python train.py --d_model=256 --norm="layernorm" --beta1=0.95 --grad_clip=2.0 --dataset="wikipedia_en"
Each number is 500 + 40 x the weight over its row's rms, rounded and kept within 0 to 999. Layers, rows and columns count from 0. Numbers have three digits each. The size before them is the row's rms in percent of the matrix's.

# layer 6 MLP down (transposed), 1024x256, rms 0.135, rows 529-635, columns 192-255
091:466452510424471483492478546457516526502511521534490514564455530498509579381539451469522359576536466496471480544539489528490470460556543535492491461497492536437555479472462510489525548569493528
101:450549551461411494603483525580462515522502492497433500524541509482517524547472518477426464476591496473512525518532473482539483445569462516579499491479486545487499559465462568439452508490444493
099:524432405502484555447562501462452418457519602497559507509511534479556506441456529500500537550451504558512530477555471428498545510522481532459538528557494495456483528456492499520432504519520498
095:515455478558542484517463443495475456511536561512516545604469453526508551555512554419498480482482536503504499504451494583444488530495449442479540521497487494490494495551448536442489471518524512
109:493484480525478531498554539398422509512491567503453501447532528460578466502487549548513509539460519515440482531447520467465511538600432570531485552556520486528490413424480470452539466447476471
088:446513418510514486506485517511534548416515504500480474521461510501475515467500537471470576376467523521448490506468538509530470538510466492526450540415465532523457459492504502409539460470493436
087:517491470558547563483468509503490476516531534544526519459499494524513536452463473504521478494528464511528494448448495557517554504495523506476472476431521469511537535543521536543518560548514513
101:543469542485452470486463470480544519490498469510466480484550522547546554520572473572536487507489452483463501454494502488500527501485478527514510475513519532485536547572487465446460548433516468
090:535521507520534436580400552550476474502484480495418552547528485489472512550418469484473495474493510464458538485521548555544482540529567542486487512493509482457491459454450511556482496464485401
107:484469524448445438536566541547458444563440462418481544484464464533508448540473475458474534477519440442520528459552450546547563549548469505476477499486474499542563437492573594582447488460513541
084:442512546503472430468537490519486514463418504487518538446508460504510540489451526489471474461516462456473488463509518454515505520491457522497539517468471506443449507561481465504474474536537441
100:523466496500402532527388432473554493506487463518520493467496390471585536478437487502531496440520475422471504522404503436475465456471471498506512516474580532431550509503519547543570479528485464
101:513478448466501538412519537481479511500542574466460462530500455510475524530485467499495542501473495600550442473514509519503507481410489497398504535436546480490525492486474447463591433471399535
093:563578484533482523488477423493532498518489498471514499517521479500554499495547555481486500575490523465503467509487480575459524502569528519421528543517588503548511506474517476441470504507557530
100:511385469447451508529466508486541518519426503574542447509531413476566488526501517586443415488415551540481471566520439521486490516550491458551450427454540486479570489495508556499504435440490512
099:503440539538505373474485524512422467527436457410519403481510428482449505467477541530467497480529479544500459505559476576443498455462510549535517433456442518474533511448523477459451525535573539
104:522568514487490479499410526533552536518482445506493554573575498478505538537502499498563493452546478516516510494505463503554495450510525521562481439543530499499509488527522478409477485583475405
089:453408561406554440481525547520488542452471534492454501453454536530490479520515497464491454458506532520504531422452450541427546490494565466498551471517503481456504497530600583528534470500474424
083:473455488480488439541467464500447509474462474486471560495548497486530527450466536522481360499505512567511483457459442484481552518527484529560492551426515532463504532507494525525512548491480519
101:500528537462440462482482490564535478508518432488425567466486498493507499523590542415490530579484469463498489559513429508541492505542423504527562551559536507501509508526523491549467527462523484
091:494465529497500461432539509494421518412577543500510529479523538522518451546602479535469541465524491517504478437552562502421469489470488497540510483526465474499554509464486485578501535480504497
101:475540551556522526497501491482528449522507510484522495525466547611545543529484505609543484573468561559433535555563490488453510536551496501472531569496463518501449568487429582479512506464518474
093:577551477533465467496530529451526477487413473478470543489508530526513524492498478526501529439542488360396473530524567498464488493514479491475523496558455472512512536487524455469537471447517471
103:495466543467496473513592522514435516523492481506481468522538427515509519421516468391496512509581428467513504534505477516473503444479497492440564505502518513502490524457468445544508442392557506
102:544494493455512498528398539476583508539459534527489475507561495563505451409532482434507537520508539518489506455507443436518474488485470518485541544524486557504429440563533496498461513504457396
105:487532538528476411506447459521540531484578516578516504523498557569436503416435567440510468499454482486478488497516525546452507447464568525569493461474486453549527591535470421519418455520446451
104:551450457459491514536501488535505580509475501473512510463477572531502588554487523530506548532455498557472487455401506454569466422462487517476454510447443523514444486474488497477587512483489407
102:528472536545507470459476529472511502520488463382494533494512511504528507550401504442465498478505483496439426484575547436478495492476495475498518542452486525613484539524515473541498560562492495
095:475474457456443518478575474485538490445474482491492482482447506500436530519457547536415528495450552562485449580443535545476493437526553569468556519427539466570431454461551479481514441522460448
101:556387543487506505495541561533468450500523518590479498459498557475512483535417461473568410523454511454467473540461420523538459532479503534475445496490482453513461550514527559509508494435537522
100:433549554502536530457453437467570526516514507535476484530568526518513514530480472577505485546546483518428499398454518443511520494426524575461501458495447498530461522526577494495471554490504598
111:530529546511485525453442573497462471537546560521506469540496499490444547463514517520555533534517497422570490592438509456426470513467483543536440505468426563540531454497556427436515510494534535
091:502474481513469440507543485489473498451573449518537547540460443488521429603512434490447485456492533459527533462566489513466459503448480510457495484500469432484491515441486489515428553578515475
100:563493442454504408492503468464478496487458441501450435518463475506470522488484527475407469459542455479502495441521472515521411476440496532505454567543549547539574538528521436539472525428517495
099:511539454485512507489583451517496455430518541528468534421490538500507568491492534545467517519496485577484465558499459531530434524575500528523546422465454513409514510457486409540508527524460467
097:560484527535541497501503533503473588494468497486605442524526482464563505484473465537510510492498460576496530540386439449531540453446444465451508374533485533527513483541522468508542556461488536
092:475496532568510515526508473426445497443497497631434515478486518529574462473474566508546574544460524496546558452491467514462521465518469473482407485499489470474505501525497469536524462489532508
094:445545494481504518480520550499500513469540439525552585595472519552544462595439523547465502493527452494575556497509504454534540482442553473485577500458574571512486465471460555481502502571531547
114:442481445497436522540524525582513503503442476488434531588539520528532425496472500467464526538495496465524550494488489500456487516530479459539401561477565486469407543487453450453500581484481484
111:498496513496464474491572520595610435452478510489464531501479515492539514514418537460460526542481447485468504533546466533523559479536448434557499473492535449549488470536529503563442470527451471
113:511506540517492516426528450495520534502503559482494507475475457524564587501607538495549489524492482556448594517567532513546523488530491543533474501430514526504455450502502497413494522553455460
100:519506515514481504512487517450497458496459520558498530520553513454553483506484468527548493514527462472458524544538507576565456494523514505534583455510541521518444506493453471484474482508563547
103:528580443487501473465471533520440520543554505510490544494513469410513472444580576476536490500489527466472485506443502450484596511409555514449481457491535479462439528526483616490572547564482468
100:452512515437506481529517576586491526516482531503488523560555567463474540540450489505546499489477419536495531491530511551511504497483489484468457505507541459480529486528436571505419617398538562
100:480481511493546456446441505490537582504461460450538509581463543550599492543501549414510489498565429545463496513499527579501566461467497505449445533511473513499536497547514513473580468460499498
105:504455495474466490583495511449467541505499493513590512541476456536536485536525447533543429523463564534376465484460538515490459464505546428533536510481499508515519519427511505471511458556485476
091:448494410458468525467535557568485513532480500517499495522448498511594514477456522500500434524439496473543562510489479553518541486540466518485528462474472513517516546531537478564490515527446493
090:541500528516468574515438476478525535518449509505440490489477495389544540523464466533539469513456524551481513539514525528549472494603495454513489542539531486423539500506460510493521558553521551
097:525535526444516516493573543506449527489511498491451466536471474488496589521485485525560468535494498464539475456461474515517522484549449540391530454508538522558494537515510447502494522404561499
105:523435470506432445521466480530516497467526478488422499498451486531515523553530540417507423459484450555444509538480562497461496522423515404490517515507486516450522500494555479454536533495453486
107:528493538408509551421471560476463511449461443473548506432479465479454469436497458459499547533461521507443578454457538417525539516509512542494486424458531515492448462496453451459464461544500550
098:512518485450522458605502446491491511544458500473495543538460460498443489472458540527480491509487544538501477488465427499554488572545427542487529464506531581531510534529555524544564523444560414
104:462527432527507514539536482477424467501536526468546497421471474537543499483555537485482515453551496497520494380503469495439554430468515557511464520505411530469474544543491535537510571456535463
097:511459527517536484510518537523533495462476512514520516501529502495499498528495490488471560576488535446500519502508413479506550456590521573430556527507550540533507543511469507563530489530485463
106:519487544483491555482499529449481492507496489430501438531518521477516509491458485456500473475494480462588547614519465507540471584506535518501470511486527431491465508573476531495544519438496479
091:427514439489586509528516501508469386515524517517521456503435470489539508491522527547515471457442566492443541490491515533507545471513522494508454463452496516578525492435521523503496493448505492
091:519469508505496479513531524591512442519468509415547509533487494446523479508511538576451476562475418569423481516559423513458546492515504524559540519477515458492529500455529398558518483531511442
103:473478543451479513619502582458485515499535504486429506490489510486493558438499498511527496477457550473585503508469470458548500447521492582524508504501449515432479508539512461523444581526489551
093:466449482558543524504520554530557516447458492506560498504580513452463468532525524502511500450532483527503407518494504454462437530583487551529468464471509463445510513560491468486516469490486531
095:496502456520521539502516442579492492492487513473483436515499525575479572578560495469543487537516458522541516453532507452454419496501432471441526536466494565506492473468435576571529458459557504
090:454453512521517482498453584528531440491464469506470521524558544553472439500449422577522487481480495498420488540500523485496530551565473482477536499467468552483524524449478540425474566513475535
109:486531509386435519554484528501508539524492491548503517504521498530486581516474406522479481505541489467556517522516465443593500495538447482523524502494494592454453475487490503494484478514477553
097:460532411465525531527487474438420468495449452531485547551487598474494566545591492503532497463480586476486502514523571496536493471415542484541531515457487473537497500448542541583485502520505497
099:587553535451516553478506515497594554489461515505494530511439535488468439456485532542488494503559490468476467504506586546548504473531490525530582521565504475510583478422504488493527575407567517
101:505509550541541482500510462464463605564570551460501479503497456449540532539472511485469526448569509493482556477481546521556528489509467560534517491545562568416471459489490563583468500413516521
088:452493487429557509549479551470512485464451456423487489563411442425524465458477550555475484521519474530482453475504482526444535526481502498456495418485484522472466560476485447456445505570491486
084:483470498609508552536509509542500518523454513504577507509486520487505583495401464456496492561438471462466536530444508523523515563477537492525506544519538514479487497582494476435449559447515529
097:553479484513459500486501478442499490505426533508459518489492542427469460564506492457545494524508516484402563520465461470502513484494482470458485457498577490549472499520428515445571503450490462
095:538466492474456523510422557474539547508526537480447483443569460551476491537512515439504465525545511484469476467446521474527512442485517471494500451520565497539471467559541502501500436604526499
105:535528467545551452512525555470506467494592504553546512446561473544563423521426447517482478548538570496562523463446473467489529501449478487429465498542452485464485453488527526504484438454521506
101:492490491488507456421507460555568556513554431484514475458518466506523559503465500550533396451404475566463513491496546512513493442528516550511510451502548517476534441457485468487519492524519487
090:478525531526468465520498458491510521474505485552487495535455466493505465492441522554504460454462553508420511550532493510466481429478533502462509507531482507421450523527485502567493483509446563
098:512500554522501481456547508533441425441487457549427457481543465478451450489444479515529610449436524494537544533433526556503581473491522438509492511530455496496517545483481519469511478534437491
105:547434602464490421560568504514513543572523472581487473523481556475548476567537513544467406532471453466491567501525536505487521490496520561557545479476493534492484480515526533409449484486490519
111:524479468355457478515549426500528470492503531512470506499495471505447558571509562456495504520402493514436505527559508505502556415472471476544511486502543467500535461490481494479520523526462505
102:500509480491459518501524528395469544521584496572480565467473514557488461548493473483504471479441483553514539532491502549559566408486550507498506502506520429484465461522570519530513533515500479
099:537438524506534495586490478507511506520542435561493493521567548485520492514514472526405614550449476409439467538437540523522497483541526470437497635511486476535487480472520488430498450474454464
100:504453505512484538541507509545523509515437498432459519471479521473463471523541485401559579508502437386516512550504553503528511531501463454519451474509529517498474438528512533511429484474461542
105:521565531451459554529490483508500454497583485528525579448556510473431537424480574502474457450461526517496554502538516469411504476490476505465471516462503469455475446515524512494446532455477513
097:456542498382490523531512507450571536500439527519542574489518494544527471470488465544438448575538472483462526536507538498441504547557471501502500462548452474501562533563481478530525465493510511
096:561554509485465464435376519510484464478507495472497517478504434480535528502556479556493462476578521498397501527530477456521514556494519540471483493510551477492518498448486537492458453464436480
107:536439487507503505438463583552452442479495502528505476498510484562520530481528483400466562546490547497548510505529496483574462474525521488502463538494500471538523513497587533554395504512498477
096:511477524477461422538524571490486410563470556518407557510445469511434459457441457488584489514468529531472566570501508463493470478535467456519548462530568427511463512487489484483453528488481491
098:464540468569491461562422542518515510526558513481493471594496600556447532467520442452434484460575520561561457491511465474497539443549558506534474461515421466480455483542503482510536476495484470
098:488479508453502453535508510585478508494498501507495544480535551517497496492496526515515484461568556551496471521468534463464476450451571513496474474542501451483525560474499496563581501520524480
099:485468500550491532484442524491494525487494459483499603505463490463506546525503463510433573531467509406507510510507538560479553537484492443431506423516543470477517480463538480479464508496543468
112:480503497499479507453542474440536553504556532510536523524488442508506418543422470488501465455544465530542518473534571551509476443542467524506489464458537483523487467461472461446440489538553468
099:483550517482470454547488468457544559454488524495489478493471478484521500496513526478522511479420519499459550507471563527495549490484527539498510444511488542452497528530536586475436403490553474
108:463442431464465505406524545482448481470517506545556445508494500469476547526491520501445514526488533469511501502463572461505422476531501456580505526507506507487454549481507528477477512433508496
096:559512479467527510504517528468527521502545545445444477439639485426467497490514451375562486505462516470508528626513454612543501496512575513459452430458526512490533518465472395574455477559517486
092:405527489513534464514383540557521498467494480533547464494491525505485427433475510470543495438527512490531471516520454426479497528490531445562528478476524579472464522540524453492535465535493403
096:489525509508562583498507502566447430464386557503545522477460560536505484492507461444543482471507475452520481493553470468609539523532450569487566487485537509524511514491488462458462467526515578
100:515450523515442469495490475540511489571490479495513495495503531620470486496472520558531551473446508449479545491521504513393518504500523421518490475418587471465500543524488465458507515499513537
099:474564474487534462585522502540499556513570491409455524452422529480545565484478483439533464518543483520504581480544501482484593537507446477483533514403474458405485489529522463548450517511501558
103:490498486507519516468540533480448443554531568434462489473548474530520527528494502572475456489465571521500584489505521562499492520438520524588515541470500483526540527467538483472548528533488590
097:479503542479486480454502476480582490567533505534490499465539489528484546614486486596466510470466541513498529480443512506508512470447564516515531529520436582495498548477466521525521521527585497
106:533540471550520507557470452481480477590496472511524509604522485512473541542558555547452491492512491577504435479507449474502431479577465455521531488621464518537496555520461530575479562482494457
085:467507471565479459572478582446509477464501529546475596444461462456479445431424440527523524373524515453497520473449484504473515460533499450535508476442505512484484514477444496538500448433498515
096:511407511499478514501471554500521511478475495536466523529455523523524536489507507482530577543519561481580515603527554483465443438568565473490528503519462442441526558498502482550429433531522455
093:493532510460517508544437474518534456480500503493480561554510461452580496494500530466476470501553472529551493491545482438533526513534497480540555557508520496528544515513476476481534524595510497
101:510466463545417513545419562549538479502506454490509470535516490546506498529486522474470555486521504511516526446517523525497557501511456506450561527544580503607436478500534423457455487525462526
108:507504510504428526542471465516518510494440510438464581524517462457512548436414500486515537540506552605506500459511540510440582498507569494511529495489545478524526505479556448497548421571520475
100:525505479483527536482524453471526591493547516530465501441464526499485565462471534540537552491385476550462545536474459486559461544593491545556526494494502493537448466492455524487422487531516580
103:544507490485459491489458425510482509483561482497494517489563534403456443531533504457509489502537532567557485505534540506429516531544496534513533410427486471459531490491556471483487521438479475
104:513504523451490529563485490474538548530463537558494469509453475555478528524534549452539506541558548542484505482507460519544552542510517613394480549514591495509486493517546533468513560489461497
101:545426545533524556417460503499417463486512476443533472547498559484446519524424474572524480559598472444478515498508463452474478515440503498496488496458466527494529505455527504604477505515438488
086:475513486459496503517465444584478499507492490484535454493447527454434462464473549469542511493574495515521527486517527466544512486447499452478513467448503564504524520535532498461580515466507526
# layer 6 MLP up, 1024x256, rms 0.153, rows 530-636, columns 192-255
102:531539440497520489494551501547465526483423471475477532451456583503515555487425466482524523430543484509534495513435506566454538482513452553580525464506528475545494468476455521448545500473433495
086:465500482521498507547537485548534544468507517525572537443491396551441501529520480516577492588463496525527485476495512430508574468517583497506527546400505497488488487452545528570475473460468539
097:505494383499487518482457489519457506461526491518577484519483505448489486494481556442518432553557478503505508531515479519446420509515569406472501503440511475473488447558465534449503469508521525
094:557546483471505507455424536550487523477498505443485453615496511530475511567553477495518581546503458453447505495468477496546500541413493540524521474572468471476601536455459535467570483495514443
092:531485528581557506419484450402499472522543493525496539493546494464501483478569468466495525518518564492487495554470487488468494507538582458496485413510549479597502500471482553533507454535546505
090:569554512559545525468509440501489476501456429589480500456539529501459493459501576421541500451440417444538501429567486539524496541485569472453421497472501489493552464536512496439462439511545502
101:579556513497509501505568507512522550534455427557428480491450437440532501475581531500431433477471526494503470598509555483552493472488474465524494453471513407534469449546499454452484466383485542
094:488525443455506620481553502460539523532459536518451439499519431439492538483564538505572534450530481445540559492451463521499605440494483394559520463458498506509587475532459477491516457494510494
107:488446542468446483533512479562504480497456503472494433471457503493447407501514491534463497439501441479488527560487459514566475516541518502438498457588527474477502446451502497538536469507568481
099:593444463465569516485471509414516512508505437517479447528507586448487457515464539486477454489487521548485574457371542554459483475475486469512443444485556488518456511428493509476536522467534524
105:508473472626456517562525473485565469484432525487515364483478495562467469537509467510461510480424502515496525560468534467465490459551555562455513513550476474452453498477544528457497490464478490
102:546481468538506525506506447444522446489501466515545498538435532511470460580471517482495507495466503470484554496554506479520512518532529476596425495468498485471504529489395549493462474567526455
093:516491498416544567520425475530497492534500467458435491510542514567473537440526583495458496512490503516540540558514529531505470503492551537517512486508539510462515523433493466547524512498531474
096:512513494461492425496405470566474497569499492566539538497586404509506507505544462431448445525498566467485453510458518522450477393462530424559476445474496505519508494476544477466504512527530496
102:499504471559469478533500568574501455438462548530582491464512483450513492504403503478429525533541536504459475523541507546467512470467476538536506452570528467496451489552572496494508476476607519
101:534475505512534509484456513498505502463536502458446433526528465476499452554404510527445523546451503500561498507477504472475501511496557512540497460454499415478499494510441486503493530498544568
100:504507567460459497520527449492450456578471437420505461431474561500451514485600490471461513524495526425484517569486573538469470519466495500485454486513485478452490457508466497534525476509533445
095:475546426520491559508518508514494490528477538524568485511552470476480462529533439563488558472522480524490442486536602537441505437528487504469495431525599537534503465572492509510510510506474554
104:509558519475447494476462618564518410463449482588520503499469410471479452463510465436440515447449512494484525532532497495508416498553461532503503497498527559528541548480547503485451502442557497
095:435599444500546476550499505516555408589437505443539511513459477539510549480409519482592505556526526495496485526462414567526552499536504489485487593536516446485489573512574520458515484514505564
107:513483485497565571479564494496516456497475536533518557486469499467531511487524557489555529505479533476503453384429495501543509528491520513462491457544457425417497391438529461549531499446556426
097:424476560530632528419490514518493491483521551497537505547519444471485488471501510532476480496491488547501503539542496521514532505487503458484438566500497493505488465459598527529492471493524496
099:451431529530485542487575558503510515536499465534487502524549471541480523487517474533519460493517465505518452492487484536519397493452517458549468505472525505555491508555438516524429428497531445
106:486539468538498478504473495448523524571537535479517467441502555495470509451530480561547465559481518526572471460463441384536470499451502440523460494558497511517526508541595492520503536529490530
108:462526530488569425569526507511468568387463486548527392543548585492515570505471471541477608478530469518470443521371481510485473466553504468587480473500520471519512509461545466514396498492451478
104:461478466510492492455510519536498457469524519503566445515537556459507524471512501526583537461449458545504538468495447467459458541536546589424425483527470561515566513555495460553518536474445502
100:526522413477471529411376498506512415512447501418442468506478482504514531507452459519440526493481500539457498440546534511506489505439543480543474462515501449542474468509506481473521463484438509
095:579425507494532528522462548538522496491518516519487466431431530448513472469459515541472424512498465504488477476571483479475509525534544550479492487468483483517507394452470545441519479464540484
103:464493469445499533458546483469513449469567561409461453529514506489520528452524551533498478505523567475501515487505515493501565495531488517441538505477492450550489499512496497444443522465506459
102:476574499550503511526598518496489557561527411527498436456428493501523494489562530504510503467450537530494515460494514594520507467468454473511483537535500554494476496500469522519486551570461489
103:498516499564457552437506506480550491491525478491496452534504483469473586625541473478492494563510478508471544583399513446466490469457553513540487506469456508524525513532493527474530534578547525
092:501431473434524507514545453517501464492490492498485498440535541563562445522482437580527557512499457511474428460482488503419466507499476579459505557497520459557487446518547485475502438452627508
098:530497448485498434605503515488479455492466504513532527493456474496480452478474456484523521484555464475497450481480532468450446470501530520471485501491448468524521489469507506555498481543468456
100:496516520539524449493520505544497408447553523530549435522487458448535420490496483561549413499438523486516478493568512504525528550583510441436512423492463490534422546535516531526412437523475485
106:493505514562522562475498482555433481571456538520487469471471469592450515440539508475465508501488552489526580545552490516453472497522424503495486462541549481468526537458510491501467483412429507
095:543464522487520568519531449425510451500437522511539416499477461551518479424563431533531531515519494544580546456454492569597460495476519453465479542543469469463560436496500502453518518430478503
095:523483426462413449485582559486453488523433523516496469519469447455428545508481491465585547474540497545517512523405498498480504462566399559471475474446471455496576423540476550460480509438549583
106:468530557476463491464527430499516524471496488530517477453445475516542505461474588540442496537512477489521491583478574520494512480438509497571473433455517582417496533528503490481521479482431471
120:508538449462475561508387533542562373445430577478510519521541511510479459456450485459534489482457504501499554496519542543508568528547459485476468525440495542540487494500406515541496518472498497
098:465532500528554487467519444470513512506480435474518481515496538550531415559468558535450516525538455474503502526559526459535498463574506507449434587463485478540502435541515520448512495512494470
092:547480492479430497503506515546500508518519504542465438518492616540498537512470491502486456446485512456489460508426492598579511481509495536468499476499443485553460509501559481537446503516516473
099:542498474452512461475509551465444464465573500440487489521510513404541508498448488510535503548482463508458581509529532536441534554520451528498522460529465458510463511497483428517495559513532462
107:556472519438550448448455535555443470487505442547509466531491469527532578501458361498447469464496537605467498557512550449572473476466524486552461508504505459508467452462520451495378501472478501
092:570500492493517495464554516430510476530503502437520457525453511429479494511528437516488577541560487452489497497477482549466535457541447494456459433483412466587463488449465441463522571535508521
103:491521492392485489554481468524524504526463597487531479535505484505474511511508477508451486456500458466463537561493513473535494574414486535479503477429547499492490521504510420468528480501541490
100:513505518437498518537525550517488418537515416471557550438492524486504530510463485535515531500534465424511522537500484540571484424482598483438460463459508542511477517462461463552461423493547492
094:475442470405499483394481479536384529511516465504509513511488487518493557515476522465469417499520456547495498519559545424563456433420505529501456523495479494591455452519505478455564501487490453
095:536545542551451428444498487554499516415493486455526533473489509505516511474503461470552488533428472479472525481455543528492478515480526472523415473475519517432450536495500424496544476509436503
097:535505521497477451521572495469536488488550509460509502567493435558499559553522417528474495461402485547537534578459472514519507564504458501583476518481490488534588449525554500553503466452491444
092:462564501474554562449428566529533447568447508484506420476467542446623562456511527524508534468491508496482539421452571525541519497445511470509479461513507517504460400517487505512498451487598516
089:536504528488467453556416512544519516483563513417530467529475471546536442522539502429461557481530525538464504495482466420477413532517604508450577508485507513453465521504551495549540566505514474
102:473510512493489520492496486482526516496496472592619520491532496481561505494490534472476548510529465514512473564509450513451436519474475529468447426497502452440561497530526490431560476435517475
097:501534533497561514511545500543566475434499497504456501494533492429522545541432475468387557447481529514441520485559481502433520518494487502457510503496505556474476484555420507508463464545560440
102:526502480537431573447515532448553532461535493507509499442497451444464472565551492551551421514528619437466534562426588495531448552589520549484587439434539454442472520498535430483517507477495486
100:468488494517564557474505467506502519508477498552510485468536524533430440544460467510477494413503438557470507565491501459506503539513511459517446455500535510443542464472533576478519512519462535
102:481437593559554557511417484531547476611482511440552453459472482438498501496555444514502474513482440561509414483473536426442517370511457471540529515499500515535459426506435468549542489525384425
105:518492438468586442534528485488520456497534517507427500555524433507461517510542459554502486450528517470461487523487434490504541441491467480501446446488567484514540571536525484472507526453562471
101:513519485478499541576534477497504495504496511555483524534506498448488488572522433531511473457521467498489515469416459455467454444525486462414528542529409564521525507528505425523522476529514575
095:488498501508537502495537466535501506506525572415429480514531512436492477528527503430501489481485526510534483522462627482474379501486453504507456517484461551526411468453528536505578506492491501
104:528528462537521509499553525512511459465533473492528503468546494466515559479524491490513448457502514515504490549476453488526474495472497401479475477472456478427603488458483591461541529438439503
111:503532507493430518615480522553469485478499532463517502528504441526475543493459418506499506494557493395494530530544509523473487591526517512520467477527432520464478469533462439427553496468465514
090:520438589534490494469541487480588471539476481377554491463543445519508526564533514498501449450486420488536460503521460443486489541595525583521485442464494481530475454436537539482491501529559533
093:564550454542469490493568537482485571558524450544558502547497508504480507476517542540534516500482515506496501551484489494432475503480493536511485520575509499489485519506532594583532488469434462
112:560509475393538550398417432494472496521553486511460488451488465535480521481505468458496482466514494569425492459459524564527451509479495537570516496487519548462519509482468502593474455541473455
093:531561515494496481506436437549504523552524497526515527436489512482487488488578498472488508521466467427495519514530509488494434441522451488578527534494512497547466515519468517515440451510467499
088:462520443478489491528523477514445557516528492500509509537542525484524487464578504505506501456602525503549476449507522442432533416515487550540492471493453500540518464457549542509530472570461562
096:494504503491508516482490498559520554501477566417418504466578533529510482425492465466498495520536397474453489497509538523514515516590537470444517483526567526506502509563514447444518614540435481
095:535475447636467489446487527514498513515481480566428522477495475528462526450514582508485459515500537499531464482470538541565522554552544492459460473469542515462441482477488439462469478478454575
108:556439508527523543476515537512456444525407566565447441467521560461493506529494378481428486462524499527531462421541505485465525513556471537464514471553516472456491494509470449545519482449504493
101:504558563518543494528478418469505445535486565403507476475527481495444473460484489521450505454531543487583534414494583540456431497495462490406484459568456512534526472497557388503537456502449532
094:462470503547426415486512488503482459432542507500529466481577460490515514554430517550505606488586510555458480519452449517436454509500552537467449477574448494510482526508450480537505456536518476
099:520502511454456536545501448545472515578511468513486446462514439528556565607514462455549524437543516574499496498489471420475552466404474501525512454548511516490560513435485527504435504521448486
103:536476546571433435528442453513498447531375479520600491507527558471516528439544486502487546507451505485551549560507487516468531468495543525481439514501506508539496488503517540494484529442433498
103:493492440441482541521503498514538519513501484511485540483469501512534531496471426507447482473508488551476474584595453470475427472504492497564475476511571492501529467584502479470565521468537461
116:533462463511425498575526555501457489490555572511514540477472549531429461543481482500464462450472529524518469546495460491548477400530493487491522537537460478471476457497474530455490460457498462
100:592475505555571465520560448534580436497476431455454490466463587526565421555495474539525542478554447577459512558476459488417424531456518499447516499471486494569498461502513513436458477494443430
099:453511436473530524519491431480469470501508557513447521504471519487544559478476515488542535460450467511466498507484469483483496501539554537452459433515543482493502500375495520486424444462463536
111:508500514470502489383586439516506507460533517504480488493471475475506578444563520428466523489446448549512493567492479471457496400509507497506503514532514480495537540550514428567525457445446524
095:569484514487485558485504503461528510513458523529502553515597533439553471511388442533433471517492515520472413513477483545597523486538484436435465452468453527550531428426556490536484498466473516
098:503471462505517407470569474477536456506442511453545525510441480544558493517493521512432463498526613509563572533496549524425488459483511457477506569542569459530515458457436535481468463434503469
105:533431547477558544519531504548544554494486450495522517540534467448474469463488464508492619410522503515509446527522467476459410417435500487494503564513487528478570463541515542478448445504623524
101:511520509456413470529506534439438494552509502551555531539493441499514530555457490551485477506483486544448530454533512485461490515486533525473500499509513496519493499527506554487474533454455475
102:508553493506535488531530436579470475487505523491509482457451538538439496458483499493512468565507489448561492534501538571471487418525448464529446509470507447573550393438504479437483559463570441
096:540469480527480554519496513446521475559496495494525444526466467471516450509490538510493534591461446462484492481505444545552552549559479579490491539513519519492447496588532510493417538502540601
097:489507547462464465476545464473511510498518513503515543460455522547496520505503427448449534521522516431412498450559516422534525513512466518440528472444543613461545509521443493454569478481495476
122:465426458481451603519481487456470500434458560520517463480427485470470502532500450513499495489499523484471509488511448506498457519523603541508492563534497576454481580444490500498465489486513440
100:499555455508540532503506515397492596516464513488439496524453509471491423412468442467603507522505551529482419514525549531445518495502531510512480475470470462556436532509519449427480491565517489
102:556498398526534501449482457606480555460471490451484484522506504499581503517501586554540593532577540476518551454503512483436563501519505529450504476478572521522505499496459506497427519468467519
109:501433475470483502532570540498468378512536545423547552487489502502477483533476548465503483506489513524493438416530506541500512524547502490483481458507495486559539477528402568423419500538488448
097:499444524496507484482467541540456503446494575494524478491530497452509451444607491499542476529495485434498441529537566515499484463521519522575462557481484540493433483521474526529577500470518472
090:521456501497404420482524461476466539512525540526463541522569440492435484462525449457502560530451472548518469574507510548502523497517554486483505559550543559449454486562535495558563505489540521
100:457448503538613512515551497543482495502543526498544405476474500553465560543488519555509522499490504465566526555474497487519511478494504515518498455524453538520495448449486416449471513444495444
092:494461578464475504507460431492540546422477523547436441523513462543554438522475582550477441416501506460490514473463506557499528482498513562517521479464439479489414472557503543486473525507468463
103:459498464529513509499511502498492562486491535496492471476505476566474515577531510537373499432548479528461576583469534415501478497495528510494498514445477539532514543480514522453514503439490488
091:514524526521583511460486486466507489466488470521469543530496527516483553472477447519496518528502499491494531458516511549521555524475496472524526640461595465534568474562516489514552475453439464
096:510499503480483493516486560570558516473455525552482510565507444445493466544483527564475518488470513460482536482529502535422493537429547534503518539454426544523498454500477483558518425477534473
090:480486475471520493434526513514508525505521476495501501543520526523568557436505522530485550481516490494458498462503491501479577531528524555478401503522480485495470382516453508474611476543441570
101:518435473511564545485464504459510487510486450540497475488493501446460487469523472486540460455502540572556440501505551434532514483577494528479545487528497472540509524441500450441419478484524583
098:527498516493477510554511533517534466532477531495453494483526513425495528475478525508562508421516532507541471445472456476465535500460440476508498521476566503430459548499552469561427453464558508
099:483443446498549483481433580505470514470474459521491447512471503547514499530517549522440511488531549486423513463522487536509536496551556493491440503575545528550641458524482559536486518473525527
101:398514492550485531494533477448517555495514454558523519587585471453503519505540490430506542512511549466496608516434479412522502417510433511544503528509511462558464486471454487507505445441468536
102:481479538506466526494520482538527574485430508489489510453605460448437558540427491487460590536470532507517444447484484459502409483563406559525484509564570515492484496503584468504521480460559499
096:419506540417542488472504510475545489573462468487530453482467484490565520478486483567557504519515511465455486496541378518481498464514494508507525527475545633539528531535481489557537475452523576
105:573427488483564423501500482487468495443455557529461484530536440482490459516430548507486543493472506488525511499439544509510472469485509512603497422472479446477507476529529529493481437487489589
095:519495496568569569498499542483506499481547471455443511546499466525538494543527478499430525572514459517516551490542447547526446498494499535509499459540489506513521482447445526476439471518487456
092:541538456480485461466513497505469477521509438519504527536497484513414484529558494600460479538499441480447422516469530580458434531522443461489434498490448449412477511509448481447438456566458493
101:526472535561505476558452469530520478444522561583421489503487502482454527553495508505512590478540442488500516508473559503502477481503470561508513516521509431451499538500521429511493482479436501